config = dict(
    n_layer=8,
    d_model=768,
    n_head=12,
    n_kv_head=12,
    head_dim=64,
    d_mlp=2048,
    vocab_size=20278,
    activation='swiglu',
    norm='rmsnorm',
    norm_place='pre',
    norm_eps=1e-06,
    positions='rope',
    rope_base=10000.0,
    rope_fraction=0.5,
    qk_norm=True,
    attn_scale=0.154,
    bias='none',
    tie_embeddings=False,
    parallel_block=False,
    extras=['some layers without attention', 'local attention windows', 'gated attention', 'attention sinks', 'value embeddings', 'value residuals', 'a smear gate', 'learned residual scales', 'capped logits'],
    init='uniform',
    init_std_qkv=0.0272,
    init_std_o=0.0068,
    init_std_up=0.0272,
    init_std_down=0.0068,
    init_out_by_depth=True,
    optimizer='muon_variant',
    lr=0.00998,
    lr_mult_o=1.03,
    lr_head=0.00492,
    grad_clip=1.0,
    warmup_steps=102,
    schedule='cos',
    final_lr_fraction=0.1,
    batch_tokens=131072,
    seq_len=1024,
    doc_mask=True,
    train_tokens=784200000,
    steps=5983,
    dataset='wikipedia_en',
)
Each number is 500 + 25 x the weight over its row's rms, rounded and kept within 0 to 999. Layers, rows and columns count from 0. Numbers have three digits each. The size before them is the row's rms in percent of the matrix's.

# layer 3 attention output (transposed), 768x768, rms 0.0501, rows 448-497, columns 512-575
099:519534503537501513497510500493536460519492474519511461481509488518473522496483512523510544512543503473536461526453478488524497509469492496533546511496466517493463499501491492499500511504556536
096:493531497478493500477534518505514485462479503486489508508518531497517477509532463463508461489510510488504465514457481533520478511517466484528465501460457450475472509552530507507477542518524485
102:507484508484499462450511516485510447491567492492513446502526470523473541476522477465494488521484539497504470506536501464521516521488491478529479511502504512518520442455486527492500504502447464
116:494496524488507454493509477492517475510506492494438525493548491524475476513478547490483519464531495477482478458499486507456471509529522526472486511523524501516451555508475487511477492527495475
110:507473497490487483503471477512516511514471517529487490502499504508495466474495541497438470476531499520470503495449473489486464515449504478541529481444491493435474498484516531542514456549452518
097:501508502474520490495488487469469493502474525503523490475462504490510527482459512518491515486493507536543474488513502472490491484464508525486512478509474536470488450496516470472503523497482498
094:511532475484492498457520491589494505533475513511501524491527539473523466538531481509507477488532499479487485503524491541471492493513465498523485468487489463508475534522506512490480522516520485
111:495528487535549491508493477487510508513472487509543502512496471500471495463521479499475518528538480474518495476492503502548479458484547477475530526490524517526503518509484505497510491484542469
101:528526486476500490481512526485504472505528494516529454548529524518475469516506518515533533507517471498506527503459438499494486492496461512492489521470530441520512516466506519545524521502511458
106:481480495512505513521540488513499503506498547488513468514548461488526488493477511514463534488537458477478496503514535426544517480499541476482500499522518536539476501472485493479486479518511456
103:466502495451502497494503495515502495494507531461476511506523504518503494487506511485523524458509499495478482539480491499501523540512502471506459549507506475515425484467465486499523529490489512
090:506496508545527540511535498485507508544521469478501496517509440507529533501489532496477490485475514532522517495503549487522513508471511514491545480493509543505551469504495454469568459452504500
111:502502519510492495481498494472517514518500526501555468532518545504479480506512518502553482531481481489521516498489471494476496472535490483490487501487529484515458517504505515481508457507520433
098:515512465515471498486496496542460540552529516474503516507532523493509490482454488458479501499549509498470449509491524507525520518488529446517443465474524552517496480512497494511552501501547510
095:485492471545539504532474484504492474498521505461527516457508457508486508504475515484470511495448496494543502513522546533489502442473501506476536507536514526530496489501477492461503458492464513
097:466486509535502493498509482471441464444489541467496446513513481467499512497525512536502492519535498479503486496497479468542519470473484444489490433492454521497493519517517513496497515500486486
097:547497519442471496498488555470523519496493472504497509525519519502491482502493500540547549516481529505470518497505547502492468521507479455507493526478486460478486521510468500458508507498471498
092:483494518468510491515539504502500474450481476508507482511516530489477545501517462474568481499507534516474455500493453506471458504552465507499460501492485470489464503548518498489468542537557493
097:496484453520515515525487462474467468450494492557467469496456485485488461486499483496483498517462517465500530502479536474505497538527507528512493519499482495478553531521521507488510472475517509
099:523498482529525491508506491508530480471524520449486484482454450492539545507553497462450437477505504557465446471520510460484509512509514522474490531478496547525531519539497492484511509471505470
093:509485492464451492495489484461520518491516522548501517530546510537513504516483481503561508495477495502492489535518459499486474482505464507513478513535512437530470512508498481525465506540534502
111:506501526474522453482499511535501532495482503494561489470483509512527477526490456464485508546502469502486519478501511514536498498484539451507541458508525455494503511486497513486474484527519502
105:478533512462462486501489493501507487520523502491480467504520485501509529503510513527499464505500510499476510554527464534476457452465524468517495503502543496473493509461456499494494491536489521
108:477493486454535463503483509499500475493480503533500482473499526493539475529475488481515498520497530512473495527495508508481454522521471507476434511481479490472500500516491468522477521524491496
097:521472518532562508475532475473478497494530466517499503463496475537500508486446505508433493497509511523536515497521539495519499531496506482465545479505500563471549498475480495468536467494486522
104:547494527451492508459498512469480531507495504542496472483496515509528506514478519471498526488518495488499497526503478540523514454478480484457489492524505475476481529517485463528510471525513537
094:496540534510568566489476503490481464534498498458531509508470451510528554509456514520474488546469480533502537486514520511534487494477474545483521473538534554529504475480444509480514474470487487
084:511500458525518509491503494485485504533555479473519514471462450526512540476477514526434518500487491532526516482526513494479506485491502527470516493500488546482516509506489527498479455452465488
097:531500511500487502494502499500484466508479486495505493524509459504487443491517467524500481499515518535522479487513479487467482481497522466471536518462444520515512487546489486531541491464497516
102:520497508515531536488501488480490504534492504490475479483510454468497544520511503532491495511483474540506510488517510491514519488532520564500541494484521541519543492538495456479484509460527477
104:495505485495514504496490504461525476483526530483505470530565524468476512444476520469512461480478472520495505549516501526475473474516452470469484508560442477503452508490488483499464452528484490
096:492479462525507522510531546522495495489537524471541505479474436492537547476464511493479526525482471505518511535518541492517529443495514489532536475526508533486501490525458464451503453494506461
093:480511523461519462497486509505527511516505478526459487508492521522521477438525494461527458456503530563493494505518475527458439528500519490521480467501470447463490456560509496512463493551503508
107:503471483551546495505502477489494494510505503502505488494465433490496539483476495500440489546530509539535546455493534502543511517497493506498512488496518549479566475513511527464520486487500513
091:456516537484458495504497514486500511489481518491517528528500539498504515504512492504543502508489495474458457521478471527483521490502514527536459485502495414497448513523520466524440528517510473
103:536514511470476449515483519498520543496519500488488493490478513482543490522472499497516515488484501481509489500509520533497506487437500469487508509486500523547501476527489465508457466472455509
100:516490495531485553477513528532471524522484499507520526503484461504521550515469509518482508470501472503517515530506538512475499481502520455486487501506509508496502507535472493487537469458509526
107:485531504530526502483493527524482507508484559488515472511472452506515530515486475479506479490505491488517498494535531485555498508489519502473502497528538524492509474490458517477496474470498462
101:503481522509494506537475500509525462513495479517507540481529524482510536497527497489511482469498481505470529548507489538497466510511451518521493510501518484465472458484521511478459483475516500
100:457500474495482503518516480525490484465501491534498513521520554476509490473551455497488543496495570504519525498494518508483495503533486450505478502469456496502466521522528510501454530501520494
106:490504496492478485489512511502474505488490472519481536527564514534515420523554481534553503519478547469496470514450486501477489528513461494512514480438495474484512519528547473510501531501550521
105:484482560465468496529475510462512497482515462544516513467486520501470442499484501511530480481532502525469523513476456497502516543539495479522489493484470496488525513501507471535465515542481503
099:559513516476515478472509508478492490519508451517464487487480508489440487512489491470527489510512522492475498521529446485457474505491470529494480493459480466427537475493533504572489506499506497
097:475487517521480467514489523498521505490515530503467515499541504501516444510545526481533514518467528532525527507460431533471466490450462477482484516492530475494546529482497475499477522531528516
119:486496526534525507485531498471495473498475508542457524496528537518515505483519495486522467461506476501481491545487468471534508533530500475469463477454485481458423501505544501523481546541490446
093:530487475478552576477506514515540500509462526519483489461540495494539519484504494495500458522535529519517529511480507488537498493472489516484513514509497495473513509490486512496525505473486503
092:488525520519526491502514503484494502480541505484551511470437444478496554452498538484490522507498456501478528502544527496542521494481520487481506460481516604497563519515461509503509504514472479
099:503530489513489498486493522504534477482513478502470478477477521500477428498492501479556498463511496459505498474498484508503502535517485516527502495513493495477519493518548541494504498529466506
102:517486517524547509457489512502472489471488498491516486478496482502520512519478475500486483524578520492513532475511517551480497490467503466480514490474474547518504528514502528497485461505480506
103:526518500499519492534443529488477507471518534461508521468545436532505552510474531505474490478473513499510499499495524509532490490451532518523495480468522540497468536528490490483541487468454541
# layer 3 attention value, 768x768, rms 0.0532, rows 449-498, columns 512-575
114:504485489530494552517470470511545504507481509508514544519502525474497519477480487480511465466472501498510504463533496507512502527491525538523526463514493480585500515455498481468497487496510504
112:451522477494537498461497491492516492518515476473466501470475462535501470512444494459513502500528505519507503488501507514475537483534558465480545503513518569500501452499503482517528500497483517
114:492462512492491512491517469498517491529508513507512474497513441499533479516518455490510493502480498509492506524498449527522528478487530481488529497496464471481470501510484497517468477439531488
098:505508510473500490464523467493502491484563500529486497467509460505540512510527483523541542542517494517542519477490486482464510464516490515507523483509505495494504472560489496512489487466516492
102:522495480518510470455479459497513472519458512488523512518478459476494522533515532506485512486503493512498539491489531526501505505502515475520491498514488504477452566486474517478525466472476547
115:513509476504475490531492487515485491508505506519538465525501477511475490527510532528478506516461495535529514524482503500522528510524486495477535469454481522474503512516491498463485423494492495
110:501471462481434531467513477455500509537485495520459506508527505568499510487478520531504511491506502517492485504481505493490500501496489512491511473521494514500498495499504471497484491490495496
107:497470500501500499484494476569519531493458483484497496448465501504499471479485462499480514494494515509528486483523534499464473484493525501518489470505470518439516488505505503481460494523461529
112:471486503486485525532453503503520502508484460533535492489498479498555506488498472521529421506477514535480483473489453531488505472525446526519462513477480498498491514525467463485502464477522536
116:500473505437493457522485482489518421492482561478466504502486482514481495504502479475485476526514580491524476519479497535497495480503540524458538515502491509523448454514493529536494527514522489
117:518500515497483492516504477515491476484507509525480539464497488491497452514459511497517499509469462501515524471526517518482485508513473500514520526493489493429535543490476565531466551469498475
101:531545498502526443518465498544480488480495525495498479436482501519488500505500538503473519542515500565480436486477499497519523503487536445502548504524506455481462457458543505508497504512506540
096:468513527508516546510509500491502508473482514543477502477486477467501531513535473516543463522463502449526509533514476486447492490531480493494525552518473485488490520504481512478485487513515481
116:472464539504443525509543488464515536481508522518442486502488486483493560492484504500510526509525485517482478551530524503548541518513479517475473478504498506504548522490501495473510522544539480
097:508484465517462486513498462520537505507470473512518529512471520531516541502520483496493553489519513521491445508498505523464518476504534594483497534500511484525522510523493476483540471510458488
101:487473488543468518521520499487508502484488477534512539496490473528517520493492463483487462457465483531523486460463492477495493465487476509509478514493520539461490542492479479528462488530535506
118:498517493464501474472485508524489504519479528518460505487501483463554502492476518493458488523487486459497487499478488491503534497439502503502510526482529508469547521487452481485522462496490500
097:514549557476494524492504494533512557506499482492516486507503516490464515506505507495509520517538528534470436519502482487500445500486516453495506510484506470512438481519498547505503507510523530
104:481500495462522408491469559507546489500450505512522472455512531516465506489479504544493492491553546524495485520519496520519461522493505471514509433523517480543453502429464538559491502526508509
103:517490476502525465512477472535497507562495539459480493491451507525519527508502512482453492483486477490495496508466488505513533480497508459523468471493499533510513484500504491477492502480458488
106:548508470490510525482483465484505500484493509509492522478521467483445526511484520542492508491499469503524505503500518491518497477506469507508458489465503491513537533493532496476547452508432514
106:513417513512482517515508506497488500500538492470488507490512517521492480536461485511485534476485511473535484508549464481491510523536456502467482468510485467487492464471535516541488463538457513
121:533553493471496476537466500530520462497511550494426448491518505498498497455552499476451538429508477518483512499496518520535495510530510506508511529493551489521503473487513504465523527515532551
123:528498495532528526505504519490511530491504511470524527530489516534539495512502534495525493484462529491479497533487529489526510457440550489510500508510485500502469508437486487510544500519521519
102:516503520533516493491511509508519482451527466483512530494485509524525505507495507532493470492456474484503522469483517523497492543537537500511488500487497481508502484497498520454510522527454482
099:439503491452503484503466454498476505497468557478463503481507526520464510468501511482482464479516498494485515482504504501523546502491545488519481519478502497500513533491539487532519505489520465
116:522540507533492489492497504536479493440424525525523532511500522436488458489491530514485480500487553470479524473486524509509504505513490501486479475486500498527530539506473542478468501497511530
095:447495506538523466528517495514466488485499557497489518438507508494451502509521526486481507475485513474518513459513488477531523531522480513487503487469548495476517500467533493498499512537483489
117:493525497518526510535471486509500466504519515485534516530511449549505491520494513439490538515460492527520536449477534493495507481518529477513541480486504516485462487494478485471462478489504476
098:473478517465478469468489479528523501519497568494441532438480522544485502518466514518469503481518509473513478488503481517492504523485480508515514521493495556494490478430465486497506552518482483
118:446483492465516493491464543489500500475505476480504516489485526516508529504500469545510471495468478502480513464510475503525483510478487500465464539503517493508445476515493520495516518509492507
100:534541486518530487460504503546496490490550446503501527518484496485525523546520492477499507485542447469531570496496533480533542531502477542464523457460501500499481517506495547516506494454459498
122:511506522444527479492502472554510508506515495457479523491503495518465530504538481453436507479489488478489473516509508487526507465504533521515469515472528516499539543513489471534530506487470484
116:500504511505498498509488454463550499510477487499438505486501521451488560516463504469476495505499508474509503500520533507476530460526464524484483521474496488477504531502470463459492497497496457
101:464510493504480549481512491512502492439536487485472517471503494487497458554542513533524518494484547484497498500480495516482533453517512508501484488539497432456491527476512526474517526527535550
120:501514492470484506504473532485536460510561492498455477529455493514499505538467500509502507548509466481513466472487473514466536457481512519508528505547485474451492513509527455448480538497484483
112:500497460510515496509477478504547522510534469488536497500514507517476472472487499488471527529450516514535530506519481514518498497493521487537501495458501512506518529518532497519493499507493533
101:475536498523547505501541501476519512497555489499465485498503546510502493503520522444465488503553534453520459466488535478526545512526525477503515506513519504501498533486524505525499529509468493
120:552506455489521539446522509480471513506472519551519475508507518539483519562490470497473500487515483474488520529509546596463496491504541543496523510541524534502535493478493538453508519512538480
120:543491528544515535479507496500523479495491498496497493481423485509483527475504478471516495491500475496506513497488481534529477489513516522498466533486493525512527533518501465472451518523504499
103:494510501532513519496524512528492529506554482524512518493456508486524503499506530475489508516486467551506494505492563493510482496519526479486555492522504475484529512494512521464465463503523499
106:510501518495505485544488487514500505463499516468515532492483545512506536494505531496498507491508504533495474497543506502532522498500500511499496458498508515499482525513502536444528536484483484
112:453480442473509490485480508495507518519463503493478489544516492506493477495470494515462548479485531504531515470519533501489478454539527482513478505479471465483510544517515517507492471487484499
122:450446500487499526505541486470473457502446502490525532472487477480455479496523490508479461503471510500470520473474502487449467492490520504519524516480508525522478496490492526484527505512503481
103:505494555549484493539506512499482507506508467529566507504507545491475482516482500537488504465503460489495535491513519509484479543488497475502517475479489508524497488489492511523539546520510500
120:504448452521542484499498530476481501537498481474461492496503520508519522502506493521493532465492461520534483516482477513506526480525447477512505470469506484445499505441531501512499506485539473
103:472521520499490483507451471495527518489499504514548527492509547499470519475523482523516525515494493519488510511506489479499486457471505522468497510508454506518475490454491527507494539502496486
107:482549492502476486511506487488513510534527511505449529515480465490497524505521561517507522456469473501502496506467500486499522449521499539499492504503479534511498455527512501490472538467502494
105:454479482481493495496530526479503510480514509487484483519490480524472516517501451487485484544511473475526508510517474525430496513533547511477480516493515492535519534514480501496482522512516512
106:468489509485520511469503474495496540521519506528497505496491531507527510548499485486474523500512496489486491469507502485557516540527509492485507521496516488536494521512497539466528514436483502